Each number is 500 + 40 x the weight over its row's rms, rounded and kept within 0 to 999. Layers, rows and columns count from 0. Numbers have three digits each. The size before them is the row's rms in percent of the matrix's.

# layer 6 attention query, 256x128, rms 0.0786, rows 93-118, columns 0-127
108:508494535477506482531497496504520517519520514522478414526491505531495516461506567467612432543431561507472474496428476499445536447411508510513454485508564535475515545606494405545514513576519463479563485517508498475527521448543534497484506491405445495540515449478463444566470498511522495490497524510479483501512492491587561522465538578497425458466524537552525493471573460553482529514444
109:541548463558501505446514520506437470522420482524507480501450580482543468445473498508452419469526531372522439525460523539551516462594509449442462464536508492442501463538544543520500490472514518479544454578459516547480510515503464598522507451474544520538519485447501436540483544495568511531488492600471530539551430517547543535508474525516480522501464459531468467511488491488490547493559
109:472563499488542514450500522499499546506533470555495539494516490476437548478494483463494539463520465465496499451489540471442524523415496379520560451447485439472501532583494486601475542473547464505508483510445488484528456463506497480468407544539462426469567552497566492541506455472475433530455488519489504463450508511517445560538499488465555529532507479530484509583501550468621497535510
093:492471396480475530540498521464564516493480501556494462581477518583526516510542466486496550450526516446524512506392499542525509469507504516548541533461465454559507547448561463448506483503478501451515550502519430443486488441397452505486484467489550517493540454498484564455529511475490551564528510495513454518571532498457563469533426506500436448492488532408546421529466524554520529509496
106:480568463492502472549437478424450531503559506430506515507454506452531565513499473467467478532551552517422479537474535527477569553490481533544570460542489505474465458479513479523421503409551424556525579509542499489533452468464523471547488508439450507551509541476426435539458539517577532483475500499541506447510550547460492545544505524512517456491551478492466441476490597458514497525491
109:452555476516581531495450469552440468478449497469497502530533510479489537524516497464479559540477521440513567490478500541553526537448437542571518505484457480511588407513499493437510486541529534525522493545502476428479480481528555485486474543495602470489472463451549600492446504518555470465466541556452573451484438480523506464482481520509520478515595495501524416427488530471524554481467
096:484524454524500480514501459495558484432487493429521508457534553482512414543518477506507395486519535490540409502531546514510470403533540548518495562555531508521495516550549437516481507519496521518441494510472447460477499569506534554589561486546408538589538543475513499469522504485516456491461548476487456497492512485548524505491481613454507455452549505482541488532444534425495476520556
112:579478512558528512523524429515501500501519541452571447522467514562507498489504515478423480472545464497440523555622444511523455504488424545491465551490458439513459489473543464526477550437435468545511493551442470474563485475513479535519571457538478478469540468515533502506511505564401572479505488510479528489556439511486505481571568490443462489459496495474488491482536483516440505474603
098:497454486448552497539474505493541481530553454438466467522481507460464460416523566467464588497487442456554534503455531468541464485497554503486498483540541493527511472441502509486510436530473451485484619523483470538515483457520529567617477560502460475486524444506462483504523519479507539523459472550494452482404476480438532500550406553509420518517538486552506495520557524452560525461512
108:558463507471492468483469516510494441492495514556484487592429462522521534431563510512498526531553478565505551487478508457473488489507503486488499460483568457482490484475551441453490509513454485598507497465519517463529445506475501459502483473468478504435572499501525501523501523422492479550475554464378511491451520512467488544568599568560492561507520465529480589460502427403545537481460
105:496470503547507505471545435500532494523551491497499479469509518478631548486473463540459480540451482573537513442563529508446495544472511448451479507475529566544565499513486413511525502482585400501516428490456471537508523479513468492568513507495507533548519492466540588541500452550540453512522516532547483494416493428487491476540469489501446584436445521454457427518515461510529533513485
109:522506482482506441514505454451474496580547514511530468520498530491415485523505510486508438539483454434490459492529453493570471475473504561452531491480564431586511508462554506488480578460514546461541512528498543500461528506579489417496505421559561526504469532483465579461547561496531468519492478454534430489482491564548508539552470452505457476519516409544473541528478601508432481516506
101:488559587479495497480508487490490498595490530515458437435516504522449538466524490473545510447582570493517485524550492469588567537451561486515509484463546501438574470535463491505528488462457460462444456450530498476532553527499472509529426524490468470464520546450464478502483501498506526546599543540481466427553560478504499438509515466498382512517565569485534555530477496483468505499453
113:550458532552545490543535487503504511480494538496429549549522551491512513428547473458556558512465505491418489481473559461566496484506440515501479515495486523505485548515503474461558480467508519455518456463473495476504537493510575511455530474534446472425500506507563537507596425593442508523537443434470554511529405531540526479498472411547504460480535521428539522438582483505517513439520
110:450466564497537492530501419482503501561450543517515491475482532516484472494511460446490469480528536467473547582522491469484518544423440468469485523602482479545471482454555488421509526573500479507585470465477598578507488565527497526554491493520469548518486473515509523494404541495462514472508566516477504473481471521446509457446546480586517543560492518430538507464538516560545433495562
115:446493466528472467464573524522519491490522478407531518512520508545483533554378455537475500547502503515546537542511481516567456415486483531522484516552551486498522527531468529495466515531527566633461493603514459499518424471480592452495482496521514455495525523507466468460523460497518468561466441553536516431521495455482493539480448588491508476521472488465486427439522479506506506516560
101:424507584492515479477457456542525497416543532524484515544512440410523536478456504523464493563421544464555546564508507513520481523512559438467521583476467508473486516481535404486459538520475487558424539506530523504492498440541491503461508450526528521397492498488482449533573519475454498492575558508515484518482460505495490550524528449498469459443449501474579477581475536547500544503532
105:486504546503457447545522506527506510482490455473473496449506438513482453519489493504532523516472567483472414591504547520490518428478509525449504538542558475477437456504557578569494474493421448477560483515534485464483449511411408489491525474489544460551504455581537525415596560528470461544481549537538503523461517460510569461514557467542512498502531491496498560433515460524517480499446
116:509511493521543531503522468510458436526481520510472465502550484519439535466536483515464461563474456488460441502459510570485565573521532435525438482559498446523541523446513615544502476448543492477503538526496460504497473416423457494474565455575485549452512497465530546418481483536503463479512529509551499496595406538454479510545478545437535494483521478508486499496568450522574464496462
101:449477491523490537525508474482466538441505581571509562530544609455504488532491583460545477493507409539529461448456473486439406500511493561518586508438566452437527472513504487474537517425463433539454460455494478515504546515453503472503518532493515565489557498535483537486528491495515437499456511470459530435511437508514430525493598512483513498501478456522532423488465515487528475541509
104:490417505526507458488433505509531460513464472498564521525494461526513520470444514458448500512527483515554433452528443491482542460501539568539549461544471538437433549529460607504450496478495490491439504553550491504545523496503469501529580479476544500503525484499505520581551445527470443450506492466524512573543456399486499457430433525547467545512515456474465469484580576460475480538453
106:491464479487430530437489499555426469476512514477486457520522525546456537532501539555454553419518476507514532490502519523440560480593486507474515457548510556412514455475502404467522451475485585473495538513581554516496569525528455439583465496489462436539478466443517537469481469511408492532489499535495507517515431474446475498461531506561485517411498505470529522508492488590532487509522
111:510501476550509535462533457526523439484495434433538572457512520550482472504464469504487540493525500534442492457464409498504478524429501456535508498470502502518476537512525532611526483552434454583479454525596546519463546510530474451496517539453471477506522506456411436556550489511541488486461496441467442538494563436482520464519557489509512456523445539587500489587520429537504488493515
104:544433472538510504555537492497519540473401551470513529501482525478482485435492524494535507483462494520494442559535536511495520529492481462519443523497508510483447488456491467511539478551467487455405520501501510464580456552418605433511478451496559537477594505485524512609401516524507477465461497486545447489512475477493482523529462537565477442490551597458459548526509518432526485465507
104:416488530530514425504507580490497432552488577467436470447470536494481448487536476554491562525458537576515520526505474470549510472522435475485574496521450526493514492487527535517586630526463461434456525537454543509448501496516531478451453557500512532532517549421549492478487534539508523547480544538468487481523437494487565501501499572417537500475476480479500468499601504516489484497502
100:453470544479438541481441511421554530481538458484570469491463489525473458503489569476435429497471551491464517471470485510543471537508494498541546514521518451543463506518508461477488499538528476523525496534530408424438491545548435539521533469440489528523496529493570439505482460503526493572462507475445466517571597535515438458540548530519432492520593401429487484474512517454532491499514
# layer 6 attention key, 256x128, rms 0.0792, rows 93-117, columns 0-127
109:450485496568489500526513500413480458496498507520518457531562507483506477513430490569566489581591486508536467441482463534455448460510435528505587453466525462474572506531454486466479458452497462492503528523462497486490495493532500470458492486558513513555500496519432460587509478549547514502420430490554534469507490554495538495426524532527511526488536532515416525568490464554425560432558
108:521524560450457488516491566446505462458453556488458512509535434495493430559477533545547476455493529541483443442434556478499551499473474480507535528565473463488495545420477567494510531500528510510445547430515509561431509524546520517477486581548508456502480489513539461487482471489398530528467495501507506543529458522455491520447562413519511498480537537448590610472495514546560470499475
101:512467444506502500502521534503510511544545516486399498488505478458528530488420544550458510494521512469510582516441502555521381371521516532475503473491535518490475520519482509537457565526453567536445488544515492497516465504526517492502529526451568611506508500526538503506522516469554388496551490523550566492482517522478496469472415497543488526495553480537482433454418466453439475519487
093:536498515527483561523460497516511492503509500509579588463460478477489508471474487491471528507506463488562499470437474477572555485492515517495464465432409503461487490462535518558540499471506480456465471368489532499507454505501539560504547460478419534498532492510420532561512518474585507431470472535595485447477564482505465487490551491483564564440538510527561529456517474552493461437424
108:446498466512483594427510590508530466547457500444456468480535522526535503509485492512543437451515489553424522528560523557502545550498447452471527525512488566476483524496491489518479480530423582529481536542481451485454516411485477500531578506478458520487520482540439464568500511426594567515505491488525447480536522468538496481430480537530423513523525438518569478482455468578506475489494
101:543395463485512533579518470488491509570564483464528525494470545543555561574538479572562524563547510455527506467450546496523557498467550468577543483539502558504544483504513519522534557483535478480430481468461485526490529535533433480469549474515526456516490493472496512462404560460483540479498530472473499471521414448474542497468496509544506557435455483451534511497588452544529531518438
100:535498511491500478464368556500413463517499483451489468475484480462421516497516511536452540439481517470469460515567512497574538490532509499447533491539535536525481482523448443596510508531532505477490500526527503499468505519456540517485436440485545467526568477582518474517487473483505518492517498561517439512515526473503516571430476471593576511448429520498484566587457469547513523497595
110:476546503479498500473495425512557572505462490514428438523483441551449484506503521500491509513407464552451502531567461415469609521521493517455469505439551483543552477472467554585543505460481517497540535449482513527479503518516516537569431457527501538482474471463433539479476475507430514465602500497511485566514504509466482526565510518550486519513514473467540496530498491581446570419483
102:457429490436499504456479498457508541521481512483594595515456460465462450452484573559484446473481494539514442543510485503513520455537508471519503421513520502523545567475510477506435522519541540430465509521476515445420536449482511491507549491465474536481513595524498461496550456572602488495519634507550485509549454536472502516508562539514506474473524453486438495456465513460473459508501
110:427499486458448544518550547513526515434467440492496560536529443491397520489469475502500498508503510529522552529493468532453513407515472481555550513482577491503522544578480571573456533477538409510521464529446533482535506472467524467563515501433467506530469533465463504582471451496521499503517524467533475554466488474563479494518525536488496512474448548463474433517468422425438472593486
106:531509466521511510507495436464503494428504481415555527515541516536559474491507501485495523488501495495535491523562518480451502444477453532458468530468496509546512501519497478503462573433458573559473477469503545483474457510540576468509511506542518483567554515453527574520560507565456480523485498516525583483545483399459521479398483503434446506451465477472538446523469544520592615504564
111:494497522497460516494456512511552564468525510522495519457505506529579479501524464508514477551501508466458499486466522503507496495472525488481509559522529562536489490456562530531550501501549495414488540515468412469507523498448467534534467493488464454512471551535498426526531421557378516338508529506471394505451521476479530512549463452607484504578477485517502492464477556494438529519523
103:494494485435475393492502415431512482458518480488507481504508511516549549526475490484442448474463503532455459489557525586491455487531511498565588498498500503455536550481581417533486558456503489561513502451490520544432468464480523477509509491476507524565465549421469450573510562497508509504524453459447488471467575512481520424528588459495511565473492527551511505542597483474466505497495
109:514459431523478521583443487460518581503480510540444508530510544515506472491470465500529499481589486475515485491544464465473527519453600523521429526374495429529502508468470472431467557422548465493495467442500499497569476528444459523506424485526481492511497498509463565453500592484500430577487504432492518534491544575514493530540534507538496505488497492519487590450515529531450536512504
111:518519493471552465551503503411544493550542481524512493456467478573470478450506478512513470493570443503484514514530511478488552473460589467466486429471574561511481531483550488487467499512563451536593547478464452473553434435583536502432478499542481493473466491527503485474485454533473535479514543539446474502420525503507490498504502443487416490591580519497516477510476421504585523481430
108:512429418497565455530441564549499579516420542526498508480483509589461474545480447457483512486527560450512455558517502552526522500521415500471470493551461436552494505546480574458582499511530527461512562534463548494509537497572462480533508455525527580542517461475513457503441472561525465531474518548475543458491501487517539542493500475507513473421487487435570485484567526556484518470479
106:493429464555490565401528462501589529492508473502465548487431479510441428439495500512515512578484481437451486507553468529483473527433500504529498477541476475539534472470530478551492472469499461509515504441544458531574465573495598578490528468493518490558512481563528507490467442587565474458510431524493524527504452500508514526463430481458491493534574511497452454529573504526532445515522
100:505463541518526561487473525456457461543456519564582449492527474482512503538504480494405496568566494509459490459511506529436495510530509529462490413445478516504477557474506581571528514499470479410524514462510484538462486497481455546503420491478437470502440490457560500498449458485492489497526478420464487572459495512527468546462498474443618568593501462559476519543485517502482492553474
117:501424531484499490503538498467562546491458476461461538435553535562535505589455529438556459497498477476548476454442543532519534500564480516517512520502426485541434510521516505536548480482473545464554464445555490446450435491509484565522379518458489525496516501501539515504486484526486473505507447515540471449435514569474432534528472551510568563428478482479515534473471471488610521515448
100:558566495548445457469526537537542537507494413434454461456490472473521521467525536464427493464545497515560551543474473482566488515520524510521556555535499473588525586542492507535492548461463514452550463516452459515569499471472516484523460442462496484492524440494527530537518567453441473514478521476527500551514439484541551522438432480574489410494434545544491477451541429524492499478543
102:523472460516447511471553542525461465466488544496538468541562504568427476480595463505503485531561551474489429524433508431519523542504499459506503541512488517453508521493514534523498483466441523435471473570548540461429447462552495535499404492555479497532528473501609566495519499451542468521534545500524501464471447521421565482560487473538504500481465528539506480483616541495476443496464
104:500539485515505579480498546507544521484531449560515545532478448548496433503548503595464478537521524553529510439525501477491496493558481462531477477562498432406453504482514479552473510469518590550501420413464568548483508498474507468526488550481499525472472514506472536393540487490476505561486497572427528446468485532491501466473468439461470482472380487522507496533538475554506485429490
108:519505496529526484583541488510460469534481588506496483505469456437498465525471501553527462555438486586562469462584522472553493480536468461475524521524501435472482414597544546446467483517488539504545480579574525405533446496477478533492531489483525491569510500411502487540469544463444455479532503468447528485511511517551537499444502527491499468497557469506468428497572469478473509512580
107:458442471515488493522458470524418410506496476498476462512453464534452476469506523514596515479520554513496535486509535494504462490540491557515545474492536518599556462549470497553491491538542526521501485449427518431565482501475439550512394530551463494511490528496469519502515557513594503571509517437491441474441541460424510521504547491536529437484574495518505448565426513527495443509461
105:563487572503479513517518550441419544532484520526454531543444446572534435598393494521449539473455562439500473479515565534491540438469450494533478452465524530516483456452508446491503456410493528500548491445409523496534471517502441489461507489547469514487495485572489492495512477418520468510508528488510514576551494512553465468503473513560463468499531492530515498496537569516553553481451